config.yaml
num_hidden_layers: 13
hidden_size: 448
num_attention_heads: 10
num_key_value_heads: 10
head_dim: 64
intermediate_size: 1216
vocab_size: 8192
hidden_act: "geglu"
norm: "layernorm"
norm_place: "pre"
norm_eps: 1e-06
positions: "learned"
qk_norm: false
attn_scale: 0.125
bias: "all"
tie_word_embeddings: true
parallel_block: false
init: "uniform"
init_std_qkv: 0.0211
init_std_o: 0.00347
init_std_up: 0.0211
init_std_down: 0.00252
optimizer: "muon_variant"
learning_rate: 0.00647
beta1: 0.93
weight_decay: 0.0
lr_head: 0.00754
max_grad_norm: 2.0
warmup_steps: 200
schedule: "cos"
final_lr_fraction: 0.1
batch_tokens: 65536
max_seq_len: 2048
doc_mask: true
z_loss: 0.0001
train_tokens: 442900000
max_steps: 6759
dataset: "wikipedia_en"
Each number is 500 + 40 x the weight over its row's rms, rounded and kept within 0 to 999. Layers, rows and columns count from 0. Numbers have three digits each. The size before them is the row's rms in percent of the matrix's.

# layer 4 attention value, 640x448, rms 0.0737, rows 633-639, columns 224-335
084:471478451435504524441447503456607486497510483513507417484569492509500552476537530493496511489483501499462577500489496471420529494431402519536471516501442526430543482483512493521574526485516501460521482506511466466514432499527552480454539486550581519512538509481584542531508519535569462503503512400477487523442516502521445517491522531548
095:500469545472537484488473515438593614483484524517491471476542570465579488545496501458490439479488479414457548564478444404528475568530493515462477497550574503466449511459476486526515527525477500446538425444521526489600486444541538544413541466500507500454466439558587491438473527545454515500529501575513520493533545466467440547500519449526
086:514501581520553455540528445435507468490497455496483513457432569488516542424478471514539435476436513467525440421560517516502476468529475473442458481511497476511474532498513492520448478425489445536504541476540511524467476524536497551433548541572447472523554476510474478469484561555439467474515508491551498454490488532478538545518532501537
090:443513528520456476508543462479480443504482464419464501504564542507503526515496528471524494487467495477516519549502492567446489435461553571560454549465560529508621380516480439542561560498489565491565489509487503537449487403518581464472520528449510493453519473496493517482536491460472503508570488475478526507518527479481442433536576487512
093:474507534517509526534585450469559409546570498495505488470441475496516575508438514562508510484436476435506479527462479485466497523495444537490559494446516470484545571461501566518510508552576546500575459490528482515481574527560503479445548521504524524491490513573498498554518460475443480436504451500405485501520496468533446565500444537511
087:557497535527459439494427503475456528449489482432469431529477448583525443447546427521435509449492557470509565437498545531477536526525516473386516535500469485504534486506582470505480504468509511496495544488468578455501533482444489443487497522475494469494545529535511449505531473514439503500459525508550431445504591574474522441503452478539
088:490566471538516520492471493498459487552544463511525513482486506556530522549520561502489491470516532593517481537529446514470503528506569540553579460490488577500532456526501472435463480471510526487471521449537454505470496532448470555491460530441523513494552452503530491505412502516483539616503470577484516561453553537471525526466541477504
# layer 4 attention output (transposed), 640x448, rms 0.0464, rows 633-639, columns 224-335
076:523485566530432443498561522538492550446491457482418511588475534547493523577428436436469555512493572535431478538499507475581487512609534467531539486487546492527511512539560511490517503462495535518460544469521571452506542468495530525520525437432407482469487452466454491416474448534467491523531572540560539527553475455461523478548499461545
081:428459485515528448525515502521517494529498491448493487551486442534505469434454509552457571480517512526589474486511491514554484457550490526500477492505466495531537458511527487484546426480432532474522494494436489467468492504488503524524499516514538449550516580491440554513501508457558470545442473484490478486425493475471572520467481498490
086:486523441442538529471471480512471514539516544580549460501510524490445419599540540544472481490561459451499445542555503524496511489469466506512476522524535519505533462494493584546457479590518506486551535546476474498505475545533514470560478498504546526524510555561496531535528435530519482520478457503416488476493484524487489510492475485459
073:507452500566499487553494475537512502557509546544497525503473523467437523432496502462480468532506473545514454459508544453542555458431459446507513443410448414513506504499491528483485491504470482499502432455540482540479511527446432484503469547511567512469539511482503427474502479511504537572474482465491509505488506558508555487518428497487
080:521499484430535454516487489479446513490534499496384493386448525539476486467488490527502482423502473504495512560519479541523470497444476520481479513491539551512460519518479491477414526496487523477520518516446492511550458520565559503526497524537491488495493536413441574404483445468481487578488444445511490505405501505439545524466486567575
074:545506459427516488487539514548530472486458491484455521525518537501456553543496543483507482514442509511498473472463517539572518514533497486494495429549516541474415521463458473531466510534467427477574496549451503473490506540501474546490551413526508487539561472454445603475541596531560507443522529469464497449473474529502544543434525471489
081:449509507588500526507529429519541446536466553383476468531516492494524485487465506492569436496511456406519497460457458529465519463488503467501522453527504418438469511516522533500480464503442524544460478498432461464477474454467542502518487606540544502425506531560472419574529553440504515472461526518501520495471413487506486440549446512502
# layer 4 MLP gate, 1216x448, rms 0.0795, rows 0-36, columns 224-335
097:458496496463490472537463514404452402441491483489465517478484539525490505476543533486454573477469498529540503546532448516458430557448472551521477501518472494515509477479428480483480504515474550535482462507492523458495523507525521534489498513460466485460482464494481443530551459480544416510494478533522555486438479453520473466474526471489
103:444482508508548395476491510502559575438490438535456495446490483473496482467451512476535557486513521454433547466564436453465520400494474488530443441446515461536442545488568541535505448513520509437547555491580513535503540557470503551502516527514478556508477537529492421464470460511562512550547478515532519413481481429540480516525509418566
101:518552545522506445525452628528586427462506531486476515490457520539508468486397450504403514548430467591476425536489484452508493470512489486480415478497460477446459497569533479475452518449502461527450537490531481538595504531506506449528549520529555515515482560474514530523486504485441550412441493522470513523564472499502430492437461460511
098:484491456465517521523447493488491570488443439450470504502523448590534528474495492488426465544439584542474467511480442485541555481536518472554479481471511484482559521552527439507481500483533512538548512503480474514504456416568460521424501525439482557547553539480554491519530569431487537539509486473468458504496560559557515463421478519501
101:487477469470536521559472512512562487442461511520468504456396559526587520499550462511512440526585482474479447437548432511547606546492494544526520473543520506505466534525556489468467504440527475502456563532481502516447538484575478476522488545534475433501477453463487539561536525479517526497475509520496582474438542571524577457484479446487
107:468504485513485430517537518462483518538493465561442499460497485543403505505528452544501465462482494530474469501478604440491461502522507454464489521474455432579467430599504515552482513473545464500440504508460570490426485502538512532463452584524457567476453590524482476512522542448511510478557497554520454508548504435512485507453559544559
094:442483514516482482450526534532569485532512501491566417479516454442500532507573560526471488573509504516463492498455491611477491454497471508449474522430569540512487504491440472487492496511487432464485515448454500457450478541515437431534473456519476484521475416514479500413555499488534501558531495478467458548494418521510482437483467443534
101:473433480502563423509566486433527571523471494493591507490465451436534471544484521575534482463553440460494535461525568474454492506492501533541428532513531421510459536499538504418440475510511501525526512473471489469526524425492548472496497468487478469467547516514515500480529516518548508558397544534475513441527535462553482521535504462374
100:537457506500542479553569470551508479469465502537493542495510419474553502553535507561544522545480541486438557473521502479467517484485493529421517481474488464539453542428587530557473492485504457543475540487470463513518560446486552556483486514519490459524503533475530484485527485484434450442478572530532498524449448511538519520500472541506
103:537526461563516487521526530509509494518509538548561472462524511454547496503471542492507506517557509480544528516498463490458469485535442552518476390474528430476523535527540575515528474465494438428537511478516451479488525509489504480502480562538507519500517517456419449573510429497587409532446523490518520551556454490487468561419465531503
098:544471513523505456486431485491493452509502480537499508528522443501479523488557595483496499519552576456476521511540498598509494504559470509497461523479483455569451495490536507436503450562478543468492529464450483541526479510502431498447446606537509493471491433512445536551539446510474494492602495521469482481461452477409484524455563459445
096:463468459440486514556420472388466421523426522450507547552532531556475567513519528529500521538468566574482504437507487456559474527445353534496513559455576486514469561485510554483455495564508523464516425473496503490465537548488507514507537563488517469553486496536448526502565524495492401496448488508451471519471505457467461522480517489554
103:518576491512491477530478442490525503508473486479539462497509556503497490547520506490539457455507434573504457427513481539492546565444480521520463505547514575543426492564456512528471499450479537456484485438472478437508569542508465559503524510539540475508537455495495565539570503537579500486495579464517499562535474472453534538471452472548
103:494509535540510492488493507493491532508490539485484519529429461527531502543521526477464464464492498456483494438497492466547477488456532466505462420476465482593447504510499526461516498516469500509512493463512481504544482474510473477559456519474467577577525515511518558423504470545542517490444452474488457479553511514461496502568448551474
103:503502488439397517492511362494478526564524494530500606494438467512541528514504463549517494494426547489462517437541471453515589558498516504460548546490529522460542451472456572498577527573511426486500464520488470493490502491512528477508559520522469504468506439466490470540528540474560477526498523483526518549522582503489420550421509509584
109:502521434508561457601445522487558435441507486457561519504457493468529506536607556505531513501507479453531449519408530536588498593529497412516463430528474508575537472496556403568480513517496537412495527503492492498491535490545460502511486471485524472455448432470474502475496512524512521518478491496459515557548450512524532534525568458495
101:504482514525456529517524487504535467611590485516501506457423488445520492532571474535537480495491548492580461499535454474513505550405538495521455461483492560461554477431452536478521489433453531486501513459541561495549529527529487498536534364540483481419471489453538531460512501472485453506553504502548614469537502477521445423478488498512
099:457542533488504484505496535552524524532439541530513474501488458474450558519573498545463464528521427577509513444528488498437490488536487571566494500447513589477458517487495467495482497464486467598543509492519489434511464475455440456457503557526472515505459608428544522615545503527580486487446522550390546457529446494505504494548494514496
102:543460542480486466511513487528496489525460507511515516527480469515445471456470594422482482571504571471448469466553552496445525464514467495543539430560481478540484522529491437503554516512496550417536563531566469429454517516406501592450566570530497564484494502456485503534465534560577467475493415510476498489550522532522557525473474424523
101:540468489468521542516499482495502512544422474482509491567520450432483533543519452506536416422478532475539506518512573565443567441535470509538429499418531479525447506477538479565477453476531542521493475543476560478584492551496520516570531405476463496506499544558507553456437458497449517480425511593452472526461515467439541499537444488534
100:563442503475502457560497488558514510450465561506483470486445458544488506434520509495476457494471504515504585466547430519512502569489520429532571480490484476475517484546494500517553499511554464529504486546519441557517524564522499557482512457495534544486565505475551515537520491386434501515485531547459511529477512460495483533532486395469
104:522449470489493500471488457491578435506523525533483532457473463445534517500512503526517486477496552548440498518486513473459473481488511511430513547414500466501551504453540534513460515471532498472570458540416473477442468581510492537485531554510456542556516490560445539485491508530566487559518510518514516540552444548486512488515521445539
096:516572536496475552509519497462503517434497529526498475523439522549531480463465499448510536509392514504577423445505520463544513484518462538450528441476542547568513493538468532519525519521506530519482435455511415495522518533510531504474536538473471541392506396568542552574425590493473555500492484494535526474537476460562567473545534482509
108:512434501437440453515492507525484570509519428542518541507487522482514545508508590501501415455568494488493508544548517505495455474502521507519491443498443507468442483478493391471504569499530493494525545478479515490489406541477500518481580526494506443501520398526470478496517486503517449535543525557551489542614564462498587530534505491579
096:448535535523441566472502518504483498493487544485465568504493479427471486469553465499550474511483536518480530500521486511454500489480452527526509555491537488493530589469453490539463553489454542440510512504468421524438433513490535469491541508538512530514487439537522472592472541541555432481586474554470551492501538516481544478518485501474
101:476484543507511457530534514540527545443549490518451489485462543455460566509465604513524470416498507513514547449453585536517505523466493489422445463499486435509522546443525479434506432508522464492473559518483456501524571521531431544498537544469517512541508529442536524522521523442489493522548458494508460553541551544495440498470514491550
100:620446443454512490596506481488443477460551511555534458415436509482493490482557529548473494463520498485589440515503548456475530563458496455523532463550548482461472489495502602515537469481511484444537545508526462480456527445438455562571516461532454557530503509471527514508564512437526486484616528447513507471494579439498498572448545492599
100:516534490476485433528546472412489463526571479469508555500442514488458554426520476458455562474486550506530601518472445556544538445507511480502482502474529541459516459499428569537447408455506517456508477497520447500507532479538520479434513502544516474524496514490504511586482494514456501491529526522449479516500523569450507522474524482508
099:454480526408434574504467543492566509486532487511554470492415474542577587503543463516478498510504438499533519510537456536498525492480487448454552482457589508482444445475513479551511576482568543447480440514509534518478513517501569485500498539555460535533480480508511537568569549475483499450526469517459516531483445495503536561502496526486
100:502464488511542495545519502550471470525498558454457515500484517498488518503509570502513496506547439557478483517474514478446555506458536446490510533463503536479435502545480432527491509502512493540468481463511554474518448549487477514501504487548494467551564518474517497539596538418579437540477521519529514571514580555552437512504528514496
112:519489542534540524514493495450486496536522475552551480486468449455449570416455552486418439465452561527484511547471601511541451415540528498464451505488506551492538532513513443463543478487482506515538563549475505516527436440521481543470509527479549526482333507505521542531429449522465515464468418481477416610466442492531479554466484521455
103:503439551483438496473509540459554471456521481539549508527421424517467460501503532500556488476504505401515486454500519498536488485568514492485433455488487507515387529496532405441437559490477482462511479450522506522543472557573517545531511527528463510509481495442498495587524517434522487458449560593510471479520505568507405517473460501547
098:562416488516529530471565472569523443476490548531519483515562506451494533470538529496454478549433521504468478537516473531535507475427473443522492395565485553512455459510535445463519480499503563471548504493492448484480510497441519471533415528467525506534451518526477453499519496462551451457596481480462564486531495494495455518433432461530
098:488490490458524460403564496484499464454500546466525509471583493445423456519461461431456436485587497603443458523474576477548454512526483508446503513555516411531492519487468502490457467500494481445449480466543486478541534497517493526464470524493496555508537465532482511448449537511612470460478517443505510487436505476532546527446447499511
096:512479492540552545453484433477517551510530551456448490457502485556556473427410517499525519425456479523512578535535503532429517516557462443484516496511507483432433523446500464460489455536512495550573491512509524527471541503525536530531493517504454467527552483517496483525458447488538473439448569495470450518491512544600548477448455468469
096:543513510510521469487350431546451459509492491392480446529558517430562457550495522526429458501515478548500489531533496473531481541442523500487533501533480423525510445410526502550529465493503536531437503507485522494534500529534552473541472571507509508450554545495501519546488525420474503491490483471436501551464538463494490479503542500495
093:482411416540492471513490514507521491497508480511508496478465498537522515495452444538581531478468488456500520465526507507514488517456519515466443476548503420465576501471513421532461466472459541533545554473493555533378472452485427473465525532502548476495441490532494494517540510514444465489533495476493517571545516460536526478530410463532
# layer 4 MLP up, 1216x448, rms 0.0798, rows 0-36, columns 224-335
098:442487510567536503492520474448468458478530476496510462554536420454525539481468472536502455480524509440478431504459498468511494387574483545489520480449509489550500453532419494520404445544436472561413541515489421510524559419482437493560541535510474562496508410545519485469549553553446532477543520524557511556492525520491515498510546565526
108:477493514483504520475488493460488475510528540450515521483483464542538500517561537534561449569473517598576484529516523515549425559502484452506520574525473583493523491501475556485516503527515521484513452522454483487529492542482551474502518530548472508521483495475438520468504499528445547534440560494513483470440505485438532477479536483494
101:561517515475559464480464497527534395515470435496488547539490454519607536506519596487488519512551504561485490560435504535539416541453487511512468436450467500484438528538569509464509626488486468481576547572473524497562511476520537476499464504546529463521461456463531554494548531446519522463451555531438538541535513503491429513491484478510
102:480562566528513448505478568530465444475512521485564501509548516563548517489506536497526537459474506402515502418450424562562513485514447502453505491475471520467497431467533454512494472457498452573514512467617511504511537518560522582477474491479528486466508549531388497516503472507514477496519484435464535550464461557548484548497519534538
100:474540490547526571506446501500522518499504479484514624502434526457521424515504519537419490460534472475546470423515472515548579475551483403463538469490467447470490568463414504435509465486460470474483504489488550511477544519582541455573539453476501499466523468523499510551578514529514520500439453578465475534516547531530517476522514559475
107:493492503487505531586480405535510522485504492536516438465519466511487456549559511484509541495448485462532516535491469499478541491538516488531437463467543558447498549556496511509490522489506518457485523470466502516496443501501529544543510463515476452514562478506504532559516492524491541565511459416570544482519511515453464473453562462478
095:471496506528511511561466509438508417450530488522464501545499537465488480453472471585485505494530510521497476481567502416486499493553538516551473522492518434516456529485583482454552540474444587520518531510493497512508448532493494430435466539457547545466545542517491478489496454583522454484421492565502501528528513454569557475458497607434
109:464503474520462515502438463435485524518454527514543479534526533450568580550474464576525487501523539454592440546438517515478536428489470522497521486522393415596490522433505459444466471583557479498517513532482509473519433463446503506496440522446519495492580510499506491389460514556512568488481500548486484453440438496499498479572480513507
106:492453477487570464508500541474580528448504512523494501555490490507538497486618548533471476502508571537413541439488465484512401477503446471530541459501455475463423566533493495478377501484576465471540516476480488505582551458504551511441529587574472506526449554385503456502534506453480590540521495509535519565436485504516532508517494507500
104:558523473493500545478500512408479511462543513438531478468509540505459494499448474472452574541486451540448520485552473523453443560489494507517542560486550490492503471509493572461562484551471423431548463467505601479463503564480592525610515467536519491567511491547555519447504458518473548458451519489434441482498485443531416384503497540516
094:450525539472416470463487464538507475526489430582428545591505448483486434441542542468499429442532558544502498521540486474493519555511486553560462510500502473482559480542491488523522508538468517528511467480533507479472579459527473498501472531476571441500526526533462556482526474460463516505529433526503488537451450501403430522553499536490
096:507521524453496513400500498502544532504536461481496452490579487536477543452484436525534477496536492518536549471539510515530383480539463508501530470456499457434583425446501491491465570520461541523518447501558499550459470543413482515517504473495479514478505571502564484478479365528449458467490481543453545604436575453545463556486487504552
101:498562425539498466512566450511437508541515433523472508435503497491490538497470483464465500483578505484529513501447431499517533497479518495451526521478462561537523579506512511511451530492469526492507485441494551484569549542513606465544442446528548500484530555452440552482542506464493524488518431444507532483479456504468458518496585475523
101:532511505493499508475501486517466467517478475506487507512485464550466535539503556428455489481478541494525520422540515477546481482488461478467494485521493467526453584539487564573534492485469473523552555436425434491591520504476510478504418455509465476515462449564508523499424430527532486482514517430498565492566518532444547475552483542470
106:431506490519498448528476463471503458423452541510535527498516456529527463532554517496537472494525504544526490519499514517498420473480529431554471488547492413512474515515496504434447475455475526503509533541523520534453491477501496422430538432553509489504474508484450515460444529476505465476488500524570526453462525473498412396494506476484
109:435454491501502506435481478592464548581520496542465441538488492515527481432478411497458444378490560510456497443579481422490486554504539507539444446504467448569518557526502471521452473482497424531519519465479535515489533566569479512445558471507504496551493500520443498500454488520487530472497470382488543419471425509489471492482452532547
098:510520511560532558562500536480473439499495529461527492496549498478530485568512491497548496506447541490519447463550431456497534438460472464405460496474558487461451492530449492515386506530530464474497509409561545489468539514600423485504487445475486452502471513443523552436516488454466435484499496514507537547515542458561480442430448562501
093:555465519532496493468463491518498574558482459477488434520520480504500527462523493453481447502517524547510508454544491485475490495488474462457473480517517539430505533563525520542491483485502516483549456469500533493525517537442556510490506523522438603534425410445502434470459508528457531538498430495441441479555457497527550440588534498505
097:548486483484499505585486556621511531525467512520484537534511467481453526462478482460546445495461510437479486428576519533500510476437455542526470481480541489533491473475505531471560443522453524451448575503517451456462469503464505584485525599469471580508424504485569499471509548564497567573509422503531477476459501584547559423497462461522
105:468458506530484528418469478571549486520557484508467529483415544547495449474498537472475533494441518506556533478450481521543532444460465460450555576502515447544533476498538486495464481532509511484510478509501562496553526541479505460508504499543406526480477523501545540465547572558530460530546438572475539512561477503453540519504457502489
101:501472534430535482520500513465472453529532505472517436560483584456476544543516513488503518544476474517533497482408553505508490527520499570459433473532543450495513438514552460554441539517481397525485511497505508538556511486549495504514511487470484523446541437468411501419537436542579442445516528515484525485496464496542499492437487508472
111:504481461474425455451495454462542464490477539528497522448505506453505500489496526434453509535481503498482506499530522543425482474492524473474507575486558470550540476468486499510469479479473487442599491590471452451511504559550514483542527488519409528528513540566454532501489563535514512506478439506468526479536492436450489512465516460544
101:487478588497555517493521537475469452525532472439509481497482495534511463453428484569532406473599572492449503472494496473451494512527487480527464509563491536442475514519550427482476501515474505483507467524509556624421517462505454474490432445519539523549462594503503460427514468522522446556481572485541447445466494516520459524477498518523
106:440516486577570499517513531477486561593493529547462442523503457497493425464492396458517504594440426568486555494479533568444479507504520514525533571488529515521594473512550520468477483504489463537492536547522468505498552554517494440493522513504534566541503546484478573485522436505466597550472537462504463499360443523470510483442458485495
097:532487500471547410563523517537534511471579505486545471543455531518442503582485480507467551467512482507505501519448517476528542499553527477467475458455507553528472464553500433449472495594589443471507452458500566447514521523513496551482524515459482495481499541439457513483481505534397516479468539471513481510531448531451497594528537527557
099:484494532489528468488493429524461518575471496434502552517423453535504502527480530525526482478478497446448551548428555588591533518438400526483496534495504467506488544474483475487482473429524507577470489473489437509559456502543512487486550493453447547519512522488497483564535493466498566535484484449510468488503510516523430506463503546507
101:496468376521549462489524525525480451484519551510476498502467541521506465503511446522492527535427438565458519473487495523476540558509542498501482529536504469468514531483479525596555496516566474463525508422464442556534568488378506547464502502486523458511498569565498504499490547476505512513547564461450474486517453472506549507478512420561
103:500448487485544655446481514494515547456430517532512460555573477535478470515529502473473418542564483503474446513597535496512437468507543531473490475528495486521450526499535447412522511526562450500473467567561497495533471466502549529501492507498446444519506482548523489447538593498520459524453522542462502490524462461525469526549500568556
104:618559487511605407497531497472484453531519474522505508561484495521519585484493513526530465486488520502529513566439444489486441437546486432521519529546455545477502482509523495510473412479558506481428414554530527519492496527537525474460485541501517517525554563562449534581585503466490432441535559505467435505482592461493527487488508489461
097:550491493547482522477515424460539497501517514509509538529471535538484479509554561446482545512488541546507468475495488463521543537602513492568562479491450469536479586484544537485468452479494535540506479498512565533444440506415502497536517486500557509488446455475548498544477503539598509418481585499514580423532564528525473503533522530507
102:505491503446509483451559476497450512537502452513548488422534561487553488591496477448496510602450500549473419461541435495512548482442445551494502527517510479501497393506461515471517493561480526465502437465507509526475532549521519388424467501501506515490489523507456501518498514594532427457482551528541506481546482489468566478472531518556
100:452500399504486493497443409457538506499517523490456504551447507485517494500497492462440508492487470518492423416493486512525446479436513501529445443514487429505551490525448503483540524474495462549491537565481429489440481537537525500522498527557513507505386498411547491456544510566515558463416473486514553500431477557538591488489483532533
101:549551593571473428509518473555500480488538439424540540521503459512490494404450411483563488508491475519506475549490511494484525506546526473541472477433500525512473497537423473409561470444579464540495475555502500476517568472447549498511492513529568468487491544502442464477535473509473475475488532483479578477527485516451516552468467479453
096:521412588550504493572407507515518483561525538524481421542511523464574482413519520581528489541444496439538475480523432480525518525528523487468565487530554595488488486529521484539530526516483463521548560457437594500508464459553457449486523511490459423497509488447522503530531522470478524524473531492521446461516504517447525558495590517465
098:497582428507543541531507469490514518552488471550515528457476495431475529497477555534485412489434475562467499639522511511548529481530497494443542488538440447440543564465490535435446490488563464540506469532542469544532461553471482468531485444484467515533471471558571567502491458493415486470566493500564483495532577452498469492508559487450
096:549449519473530522452454482483434533479491486558514506500520421472487492515479565519465415492438501492434511482411484485509525596498547573550521443490499563439454539464493497531481562509536428476459486509542455508512585477490526507506432515520484457389434524506519456546538506555475535510511484479473533443493469518535444573540491397513
092:496559514486539461550452486505476439536491548464551509496417523469533488462505483492447444489530562525522499492538531430454521513540525560495576539533427515599541586462543519454540515430578409510477508571589474476568465490562485537493506441494408482470451463544534488554442526520472465562495522528499530532430482476558503459446496526429
# layer 4 MLP down (transposed), 1216x448, rms 0.0437, rows 0-36, columns 224-335
094:460466487505486484560584513518537411477539481539502503557518515469436511531479499541484452471510565481509600502547467518445476488521492468452427446486431538552542475530504522489476507494504438544502480570520512502467569572467594568551471468522492519472532470569442517527455478490450494473498487465496494429503565513426507480391459492540
104:501477456444501513583558486465472517509502453529564425559450521550529516528516502548513509460492456482512487503523512501507475489417499466455513500536448529387534441491404517570469563449543463492443526450452472513423461429565460500523505470583541491499514532436433547449477561528449500515546505478487432528520526537462536457413538488471
104:456532573457450489531564491525465501531515477502542455425407464479531560579521544561522554482495487508502539511550477498557409540450525497575476490490506503463518424451536500489449464497456443415515485509552478492572495555517476452577603413552517480495531491488507540453520517462490539509479467510477502421479498535483405514432535494539
100:489469474483533538535509426457441545505468457534454586538512475482445518562601531443460503517470472491506433441532552529495526562529522561551450418453453475482412482498574524556504481438530507473505495505518549444460573453514469492462535557525487449463588509565496516441512561485550503458471545512503498496463483565520469557473456501586
100:452498419547495542517495530515545497494458568488487540537537530499483382539486514510616506483505447510474510444605547546601504485429464476474563545503520507501419497507492451506524500508467522472508470460431485515540505499521460422504523540553493483422433495444475521557557458555563527510456431460480476442486495457431502501461510469477
104:486498457480451503507530479544452509391526500509536494504492537478516513514496466509512456543453538463446472495583541508501463455497444528551514494496562514503528489494478493505502499485524542515535550518416466551518483536539496454568571463502470548481497565530475578507470480484525490532464436542512499489518535443449445480539504518502
098:541510494478508424441467464525546453501483512466497441501502518565537510530488469441563478505510498526573515467485528577552450474525520511506446527508519512564547507524381491488445520505437513499463509495496518458506479578469513478472480503568466511574490500520449519494575503465484514537474495510507513509498497499412515509521512531486
106:508491456452540546505516486490531441473482508486501459545426548505540576485437477489574430512547538541487514499511484530479466453544458445530595559470498543545515433617472429586466460514488474494481491507526534521564498549399482454451519539516495461484501456507529448459479543522525498510503525528549451508474495448503526512490453497573
104:544553549484501531559504408517520471530549442502482528471570426483452550529468477514502553503532487409431558517525534571579460456533444466543594458469500477471530522502577602455552486490452533576490504493546569526484530532481471423527498506438491506457436475472403524464463488569512441493512506489513536441486540472463522540467454472507
102:538452538458485550467470547465534444463537549539493461520566482465517453519442509459503472437495416477512591452490517447501428439479531475454506552516537550563518453424554471495587520531513494505542493517462491533513445553457481499489493444445486500494472544462496508495566528503576573445541622417466567500534501461536440416485443514526
098:517463515476486450441505485537519446570494588494496522438503481449554505519485480480469490498470487473466515523530567545472480534487538522574538490403547525515511526583516432471517456550484504534501454493471433442511516513462473549514544550483518513447499511513618532560542537489476484524555467521468461463448570529449528500557498503527
097:530526443486497559500524432458509576469522463486529464496513426498535503539594452456548476500496492540442502498456457484556495460445500546490500503524493509536526511505499484571599466458446440527496468545508498513511513577427483535529437569570561464495451555484533551459565469528511516533564524492505510541460475511474503482515527496475
099:539535458507506611473496446472507500484512519475494523508475417515517519497553504497485481548554464524543514513566541451418446466458433520463524520577503474536473464550489492508519479505481455530447448515504507525497465489488471531507434453480568497480501541509555475421449553557525539542517531539487445506479490522490466465501484518549
102:526451520475464508494503543539551424471514511515492425492472494594516546497527538506543430495510494465508535486466540482521495519503538512456508553512447488471470505499452503528480550450435542546483456481488508465603498481476520512474482565537518527440517527559417558464473481523502481523469450447486473486542464427567485450516492479493
102:480518593542487475539499548466500494546464545460444472506490555470479498468520505547500462472530498533463476448473561512446476480456487491539573555532530444532441492441514475545442483480502470520493522564512554529506481480470462474483516446511533557562513481517478470486472503492495404475497473512544461407468521625583524507484499493493
103:522488456472468446545469503552508506518466504428542473490445449470540433482498477493512482452424575492483470411443530455515558448480493518489450370460521583473565538493498493530496555548517433524518483461422557487462547533569435454536533460464474471499559443539499509560541509520532544546500492467551561483502442463509523468479502554521
100:503572528497521533569535575522479529482547477490554535507460508499510514439518505554448458515449517501474535503487424578461420481488503517526522475402532479467528565488481415541496516539467489476476514503587519528559502523529519477443446620504494430420540453523476503442504506510493558542482445562501507496497512502522527480506480493537
097:443542521502461511480565492459486586541443510403378538512477454456474502482523463483471500520446429507532465460494522481433477538573473529410514503498519504518466467534500558461460453473481593411526476527423592545521516518453476504525482501514509565520442466496519472483514563517473481488477576526451505425590558460516518516636479468493
100:478520507524445532386461435527502507538430460523512479518512477488536499524593513528484485484570484516475513468495483496516468519464503423489515522526509540518582494473477526498540559489549496480480558492531521469571510498517478520495504466524471575421475517495451487498547446492502488492537469461538470484452518493499580437609471528522
101:515529485551515540514507531537549487489500530493480431527506537602520550502530490467532533491442447541564610478495453487367559451536426478559481514496472489493480481526553496548526542463479473406511499489443511508547569511508542427493435414515502506578464469514546439521560560588458495513481526525445542459576475520484519488488486553554
101:480528507512531495510544562372487486494536501455535506564466565589470523508523500496508479573487522472509418547452493534502535444507482527506491547558509519567509449480582438484511560504551514536555520509463483510484441461493507495620459461569472486495457545521418510495492505474564501562512487527491458523554476524453489412442486514532
104:424506493487516530449534509467496496524535453491503552459484497497548484503430379529509517557541509388541523540520504456481550394476471518520523504578532440543480512488477492474524496521444541512526554570525529566460457529484537532458525482515489560551512481466476522428567529511512529469487559464525545499415470496558475545492531481450
093:443520488544476434514482508483438443510560581464510576581523501559508467516511495557474437529534506465476466556506500458479468449518554546479572549451507585503417570509508486543519512503498456469487495550485500511482513434537485519473460492463498505450509503484529483519513494498563466488517533438439428501535486539428515459452462501488
105:518443561540508465518380457518495462547387451547452464444400488483525508477478432513497536488434488534532515507531469493486524485437493465486502530506536575495426489509526476518531428494593452485539550494522520482570526494407532493572474510568459529542496511478506489547539528517500508504479458437505454515479511527506495544522522528473
100:475525464487563519473475496599445486431496513516620505493519480547546540490413537520451527525504537443478518535536540495544457500486511438521453507533527491460511563506391495532552468493535467528541452492506496510398495498508520470567480492502464561522513424497434527512552510440488485506489438473529543534501482558487534403465586531509
099:426518467526491455476480515455537501473523448527541536482472503492491475429528497460418521484493475460430412552428560511514525454436521521555495469488508572413423538489546485550477490489537478540523531543561503492364435477512443470510528468526494546516488540494502495521498469518456533442472547474554529455494541536513594537480526558544
103:502511449483524568528500533544513517451517520496511572560495444563373454496440500518502556524485507538510471430524455515563571548522625510545531432410481463491463553525483499496543453496462517522483534503518464532465461456513519421481499494579516486471489477562523502434546526606487528497548484501492512446498506485504547469462446437455
104:490486431527561562516483441522500524531549490478525447538491417548589495545594510550463437576522552498460500491527514454484460502445496489510515518559520476454519491581522518524575497501459531548525597498512562485493443514517532540452533551530516471526468510550476537569472463533512531430507552567515569547457428545573478463524470489493
098:570535495504528404538597524476556464485507440511526540469556520424501520472500516547488498547451519442484561560491480462502454416512451547467463498559483511506539455504531480538551486433549542455523488567529467522524543538506478485502471539454539462524511543587502510547483521497460424470523530521583476497480510510486485451459471541489
097:534444514553547482535443504471536519485516452453513452514575538501452501565480520524411473499525578506479476526480393413534499425542477497549472554419505446459409491542497455545530496575546478510504548599576481489506471485497474504486515491544472490500487483548515471534471564452478595429503494495524468547482515490527465568463424447507
109:493432520527504496504440461523453496510486483553551497430544484483546481494428495461577487474504527466561498495456461502535468520507514471532549511505514437521438558475488431441504483495476514520460434541535513592489514494442467491510507469566551511497488532505518503508454513487525531550478540510471474490443552438415467505467532533444
103:503554509558505501517491454453553474471531560532512572556560573495501481508451463460546509495456500558573462523450483550463498496470484495651599495543506498532539534460486474585550513493513483502569506484513524474515573566475533492466495466513522522542501504517454485475532540497475480499509486544484487493465482467533502459503490497539
099:514556492483512475558450410522539471519497515420495495541503540500561496518461484494501498494525446489492531458535458498471549446513575562462446459503473552477490538512491495513558504444479477507465446476544504533523476424540435522546458491535500566538522544502572581434456595491534524501530531471436513509530494599512574526560560518504
097:455461525495445548550458489481502534567476526538471504519572508528571500518539491535559474463436519498491499484520454508506505498538456459524553502489585473549560452493589554551469471532485487476528515503530468514507478490579458532452493549501403437470461483421482515418464490465484574479526500485563518488494503501542541457525506506513
098:487539469490479485591496482492459538537502471499506572520540552478448473484479561543478547459510481543500474503551489465463561549470446522439508457532468491508447537504471481561528497519517428467481550490560408546526516474397454483521457477532488505539539553413547526512505445520516511512521442435556506491575584479505476518485544488493
096:549424580462506481522515494483464562624422461494421435486579584546513459445487518487478552508463509481448461412521437497497446587514492564528461457459497527434523456497574539525552508549422581504473532522516506517496541533473498524519449489480525553448479429531508521492557447499496491507437527471522474561536518545520489530419466501501
093:543546450491524553510428511534417474469530460506506505475497516474543491486540444449466490559555538459511407534509470458500472556552508495551459543526472518507448489513482521607527519499486504409528489544470503500564477448498490519498475447477472435526444518469554522499485451488535493523471467525476514500451471517464502491467502536473